Part of a small language model's weights.
Size: 16 layers, width 320, 5 heads of 64 (1 for keys and values), MLP 640 SwiGLU, vocabulary 8192, 18.4M parameters.
Each number is 128 + 24 x the weight over its row's rms, rounded and kept within 0 to 255. Layers, rows and columns count from 0. Numbers have three digits each. The size before them is the row's rms in percent of the matrix's.

# gate: layer 9 MLP gate, 640x320, rms 0.0719, rows 366-396, columns 192-255
# up: layer 9 MLP up, 640x320, rms 0.0662, rows 366-396, columns 192-255
# down: layer 9 MLP down (transposed), 640x320, rms 0.0592, rows 366-396, columns 192-255
gate366 097:136141130118132122174102123115108139115149115147097092124076134139136117097157126145090124090118160129163089128111110112110074091108146118144137096139148107121139069158153117163118144139159140
up366 107:112081130119132143118160139166122096146101110106146154149121152112081097138195110109154108148105106115185117147101175149122140139102131088098106179148164165106171151107133176113113162126123142
down366 105:127115138125123130102094137123102157132106149117121167158136124103123141135130159138100176164127085175097151111135158120177182119118134112067135146105123134168128158086096141132121134098081097
gate367 099:082138134125153160103111110103148107131116132121122116136106105109146144108111126070074136112090119129155098173118150139169138123124087162155131134105114108158149107112123090123142098134126092
up367 102:166109170151119129097130082147134086086109108111120142115115140160169143144105125128146122126090097101148130141148092141092100136148150100095108099131124118127139122103167150169154105137153135
down367 107:113064123138138123152120149073143130144096118146101167097102139122098112138132169127158134103113146106097141101147118163114132130115160134141113130135141090103134179100140148085094128131189106
gate368 104:173172079088126098151099143103156113145121100116149142149152144132106134123134106188161154117181142134116125105183154132114140121127132116145161077155102124082128145098129136170123143112135124
up368 104:115092127144123174121134117150128108131118103136118121148158114089160150112132166121111133092060167132162097110135092145119114114136118162109111119073118098172129103137144152100152079101139115
down368 103:104107130129101110133137092136116113128121098131093134106155154097166113133110153138115117140137123090155145162137135101125122103147145131110095134095128101113139096111132146075146113137155126
gate369 107:122139162136130113117097087166173122110093130078171106129124172070098133066154157140110117130139148123138140104121100138114103092118108095125137143108187122151148126088142091109137119110134124
up369 099:116121169142128134134100168159173110157134099132157150117129157142066190108144114110148097179081174116110117110143144145077142131113136140131140134132119130143117135095159070125112107106132115
down369 102:148142087145140116121130094102125145094093141136154127115135106131166098094150173148127126085147118145166146098134099104167090136148107102112132148135166123156139160147096139099125129115103127
gate370 105:122113142120142118144102100119102125160150142143143126156159135081134120102127133138159172104153119106084120110129151158137107092114153106132095150134174209130155182114146107103122100154135089
up370 095:128173153147138103123094102138100150151147112115096113100109165127120167170148127126122123126110119130096148116138145139142101137145130150185088106119132147146129074167128155111131121163127138
down370 105:126091103079123141106142146160171157120125097081155136107138135105139106100142141138154175124113162144162123145129146095123112112137142121127125142101075084135137083093110091162158157124116134
gate371 099:108113106141086097165089100088110118181143129109132094113164117099089100130148144143147130135170143130102133113106129113159112108127083134106145161109102097123165107148123192116128132135123112
up371 089:169138128116173140136135163130164105133115146145123104100073134121099131135132083113112106150095139129146145160126085126094101112135115126123148128126161106134115147178089149109156122152133106
down371 093:143127135138184130102098098094122123116131134143127164127174123125132143147109158148135148101179137133110124123093139125161164153116156161137137156149129113131105104093143119132104164110113121
gate372 103:152175134124116173137133134096124178145130116146091145171088084147133118122142131096142132121159119143143113129098128113132177133127121128089163148109110110152145175102151131140177130113130127
up372 095:150143098159112144129108118103120132109094162147131138121129140121140105129104108134123117126168099127131106161108146161156164156106092105096142118128120142139145151133134119162127142124126157
down372 088:113128122130175130091133105132145107141120133127118147137118115105140153131133153137100142173123120136163149076117133108138113102136175099136066128148170155120114136134132109099105112128129122
gate373 106:164126128128092144149133118108102137122105117106133104098143096153156116135133146155107086083117169111126129131117114060157119147135138132112086102112133115099126115115145087111120110100097105
up373 101:130145113179119182154154086150111134132091161111092130094107144136128124132145149095086121139129161125121127130133074122134090122096144105150149123115123082079125133162126131095138154135127099
down373 107:092148108132142136134151110132152159126144118147162133100090160125086067083100128110147161144125134130203131109152105136155142140092107098129172109153132094145095122179132110146198145128125136
gate374 096:119149192119084124121150148125154111154125130115108128128158106093144089142137144143155129120079147123107082126127115147114127158177153128139102124115108158117131112119118126111158145128149099
up374 107:114189129136148132163082152148091150097103106171117137135133119171131123138081084132118140107141118127123127152123080076108118122151122132117143086132132101122149150103136137138150165139129103
down374 104:100161171136114153133091145108103095126132113160101109173135096101185121133126129128142126137118091133109149132119122168081105136167116140113079087131071117106144114156109145111109186159114074
gate375 109:125120144137135123148183121104156112154123152133125153110098123128115165125141121118114142079140151136121133133177127152169146153111139129094128105193164171130143117110092128147103109127087147
up375 104:123128119129125166142130114110086065123143103128152084146139168082070126134155138095117101156133137104132122166136114144121116092092143152169091137114166093113135157145118174113119136136124159
down375 110:115135124116175105119112162120131128157108085140140126174124130139119126184090150063118150140141160110156101145101128121129119091144088129141138112130150127124121079140118150127126133122134109
gate376 096:112128108164102135061143107140129122168107155160119145119094111121136108120127137118143134120136146091163133133099149092109117128094117137124149102101176153190142120168115116143096076142127078
up376 095:087186141130137111173089161085159132127152135126133092137143126147148126105136103144158124148131137164126144130163145139146181099118079081154143127088102168107111140099158084147117099108092127
down376 105:143128092157154148092112113173122109118125107116102172117137127134128140104111135099126104162095161085147110139152174124123129148101147116138100145136113123080156143144093139079056121146125129
gate377 113:133133136156126133148158133129099127107154117126122142169153161171089114134164115170091115177093155117106099117120171148152125119129121082128096136125083118100144127085141066173069131140165149
up377 098:126105152118073098104111149147134070127159168122081141159123159134128105124140101121102155131146088139128151125083138081152118128156147151122145105138088105149147163098116153120140152112097098
down377 101:125139192140144119111175110140128147129132133110149124127143074133122133159134121126148096129118102132109107146110135164164111172079135103151116172143132149124140127128150153140086126132138124
gate378 092:118145122127136130136097113097111163152139139130134121118152079114157076169122165098100142184119094164130140119149140139096139123116107099140105092147169127127155146127152120167157160152130112
up378 100:111127158127114145112156122160137132143091133152128145116110140159102110122157165064143132132080150156146118132148111177107110127103132106119076096118162145117140116108154069160143151123091137
down378 086:129165137085139154174102108130093121157128117166119092082146111132102102145178129116120146163166093141158120096127143148108090128093126112130097175108149133116158085130137115133162140136143121
gate379 096:113119151122147129104100100168118101114136138129135112138154062161140158162122099139106156134133115125144151139118139137121139123101118131129137093119109134125168141085121107101172126105132124
up379 112:160127148173156116130105086191103124104142142160132117135140136076173119129131114119073146084107174141123104108113155136101122102119086139098125134187114135113152113126126146165174158136129144
down379 113:093093106139133090114089156091166146170115188126112132126084087128165123144114112097139115118141118107119068093164090165127129098080142120097116131149101081144101120150107156128135098142164151
gate380 099:124153109083117127111146148119148127153156139089112077111109151146127140123164113156129156132100074158144170108190116135123135096132113147101114133129115149136152162152117156093102128133102140
up380 097:132122095137127128104142128109137116137149129120128136125105146174142099133144169165102124106163092137125091129139121106148125117138130152148123124118114111132103137079121107159130167118132158
down380 100:131084121101144144141096119172108081146107126127102144110153139103108106089140105131143184122111132111123144109129098131141120112114158109126163154102117102139129136153131154102135074101120094
gate381 094:134134121114158132087092101110124098129127129141134116070153126123151121159112118093136126151129111119121152112134134102156142158156129142111145165125079102081138166122118119088117126119127135
up381 095:127103154085142082186161136109140142161132120143130116123126140154094160104154101118119066146130127157168112154158106148120143153116136070108173099104157161131122132147155132096138100140132119
down381 094:144134115131154132091106120094144143142156129147122129105116111133094071127116136110164146170099126163148161139125111151177170116121128165133130131134076121117128127142131096126136130151148127
gate382 100:121102143123144121161128135137110103097146120121137101144137174130124155133102124175109087136106145135081110113115099119151105098164139128148166153098128118101174091162104130109119068104113147
up382 106:131136090131114130108141095130153178137193137095098125122139135114148117143141160128110164128156131104112141112122109147134132133149123153113127142118133114151109073091137096133105160117163141
down382 101:133133161126150121131159141138128151150103110121155131118081130118138128104107121097118075101145172162132113140142135079169105112117132140084113084118118127163105144070147141130128133174130074
gate383 101:139134139130147115116104099082109131135148140174120130126126143099126120101155149126127108116102121160093113156128163114074121149141113165150102109141105137134104121174100107053127124144111129
up383 095:115130112139167111104118147126152150117121180118139174165110142076175115085121110110146134099131072128116123120136097153140114135119154118138163153145143115148117111124146138123119102117132159
down383 104:138101182082093129090081171135105096151108166113094088074135115129141151160116084107135110155160131099136134120158115123171171114161157137113126143134106088139109074132103104128090142128146112
gate384 089:162158106123155145091102099099164126143155144105162069134149180111117111094116147119115163130179115128101152113121119129131165148157133151133114118157105127136178083150105138153149093152136148
up384 090:174133103160154125119108106100204141138126144120131092135113096133116141075117113116146161130133128114149138120112126107149138122170131105145144131145133150105132074155081104143135084141124146
down384 073:101122135088087121145121203177091100151096106151115137090145132133107127150121135124129120116114119149102109154174139133107131096085134113092124113103129106136085173128167139097121177122157094
gate385 087:129091125108074118128110215124118107117126084133119129110143125140174101158128125120119093116165055135111101136112156141106158133095140134103113100144101139120137114147200078133091146093135130
up385 101:119168115086138135143125101142164175168133186144121145128122120142111171097135124080163124137084163122149130135161098091129125167100157159140118131122135109123093114101105112106154104131138147
down385 101:125087108099129123133098167139126154140155168150103130062135144154141150148130125115142105162129089093123129157110146125113129121115165104146072126116136131159127131123145090157086146112132157
gate386 101:141150116096139111088123130139114163138119120167198128129135134115153107103133150152144099111113107147141120129136091111092099129112131112142103063124145158151106122112164147177166129123113112
up386 115:123102152112150143122095135105144141119119150146076151112178100088117140111155132149114123139121152118152128173113129121109102104175155153120140139176134144104157123130109118134147088138107117
down386 111:131070143127173147155164158168160133117106176107113122141112105092152159153132101117095132096140150130104159143091126160151131105125154136098123138129094140112114077136098130115084114103103138
gate387 091:121109128133144137158106108133121140103142106156129118141123115118140099119162105095132159141146095171166127147099139120084133100153129099144104138165136093125102138114168112143124161148122134
up387 086:144136153127142130157126131092114137152156118120117127143088124149137104097123118120116154174124061140169134149119137122094126102177103136153160100178144082104128136113141166099137087152128097
down387 073:161139143108091111120138142116152097136114170080074152129138134140164193155094157142135099096120151116118109120152129125173152121114131142100130126091117106145154137102103166145101136142144144
gate388 098:115121091113124118131096151108109089119151133103085150117104138179126137102121175140147148102101134187130154137131099114139140141109154130130090084128089140123130102113078121134158122108123178
up388 104:121133091147114154144161165130150182078206091129104144104137134180137119120142135116126145139112186086067111100136122149163100121126140076092167084139083117129155108135136157154150133111109133
down388 105:139115122131126131132124146134108144080111105160129103100063148111086094135167131119095108151142136100139111140136137117129122141144132184178143169150141119161165159073108144095119112107131120
gate389 114:128134120134158099055172121120107131152158116118171126106140152137110131128147097182142110120139126103127119107150160130111114145100117065111141118105107137112126095087132119155132120095087133
up389 108:124151151144117104112110122085145110165096111140133123113187131102114121138128120155129095121117138113072112128130132102095151169134125136126162150125146107088133119146161156157134124068116113
down389 116:138137116111123138133150151158157136126117119168109153093089176121084126141155153120152126147124111119090103121120106142123109141107097163100155121112152127105116161132115116123125083154145136
gate390 102:110163147147100140168096122093132106123095122131133082128114131095145148074135139141120171116147123130104118098106160129170141157149133105147170134112132111143196097128115115121143126123139161
up390 090:097119092133140123111141096140106134156092166103104133129156130129083161107150148104162116124134098123148134121118124135129165151117182158128155110128110134098114131124164164128119148153095113
down390 101:137143148117142099128124134151188138123165089123109093145098131153173114124101110128111124124144134116136147132142139109101070088152153108134094145133155138129150127104091125137125105083162121
gate391 099:106155092100095152111111120176116130130154134136142129117111122164147125121151078148137136149140157105144080126100134106118184122140143174125120104138065092137131137173162122108114141110100116
up391 103:143135105118128157161158137133121134080159100117145184131183127125179087149126139170140126124154095125092097082137085168113142140127141091159144138137142160130163091162123123130121094099128134
down391 103:115127142133161139139123152139153120167133164133166104133134093072148159120116120128135137144150154101120099123164099124062126141132152140147130142096117160175110155138123101129128153098149116
gate392 104:162111167132136142092090115111134186105133196106148130164099108108145087074140132120106143113165166096125100129099138124138121115174122110151101158147104095135133091113096088154147147129132165
up392 094:125113120110177091153154113090098171097129124132134078155112146137105121114143146144128136153098077152122154125122147134128144116149148107152148152109108141175096099120141113098146116131116122
down392 091:111109128135091114160128134144150109140139118138086142095150147126122186156160112130166135116147140114161139131125119126135148169116112129132127095172136102107153164110121133140093147148113062
gate393 128:111116145138148112112122123137125157126146168170095163105091117079115076110138123108184098147077120117096125117147171086135133099112137179159109133138106108111159149153150137142125169156085084
up393 112:130140128144107165146183114103093167148151108090117094161162130151130138138142128145070121118116120125136145128099169170130095138102068106129134129133115149143137144095128123165059146147147136
down393 095:151123107079087142136149158147110103109122069073157142166127151166125150123119124156119115110153099133125142182162101189092129141149109077110132153122125145151151139087131125132112087101138140
gate394 105:150134138100124095099116156131124157107140160120148116144115128155127163110123167108103131141154127112140144090120123130154124139166098149156165120105109130089126125096144092133100132132126142
up394 102:126122158144103142174104141099144160155141136131123098119111142148131121118112099136107137140164121108132168121115116167136145099117146114156155143093149101097095121156115122100121136102135155
down394 085:143148141170145115146081084122103149139144094118105176116156155130102149146114126143162096125113131135159139152084121145112104109110150156126111136152086163157146166134082139098090132149125130
gate395 110:143103095098108162122155164144153133137147116099104158130130168110135166145133128121066101144078161161164109124109128145114149126101116162106082126141117143131102145077114132147099171111099138
up395 116:129084154117152128130148162134125121143118142137129161109172189096103149146147118128108153151096157134144104104179150143078140095102117173100133129109140117096129136109084177130134166157124107
down395 110:153131127140123138168160119116124134145130122134170142104195128095127134136133123169094136147113167147080151139130139131111111133105152109132151114116109144122131122113105129130115150136083133
gate396 106:161087142103139114138104109176138084114137112127128121123133145100164113150111128141094103143133133115104104142100128151089148133116090110104142174167143141143179141091151133125101100106145078
up396 092:129092090105155122167138115113140122139169098099130160117173141151116097143118156145088117117200126103123154123144116166116135094129118126117121102135156163126102114100103138111081098163179118
down396 094:163156086179101148103106134113158149093097127153153112129110087164157112123093166153128136118092168146106136138124112075153157113124115143133127114107080116115141138127135108116131175080110105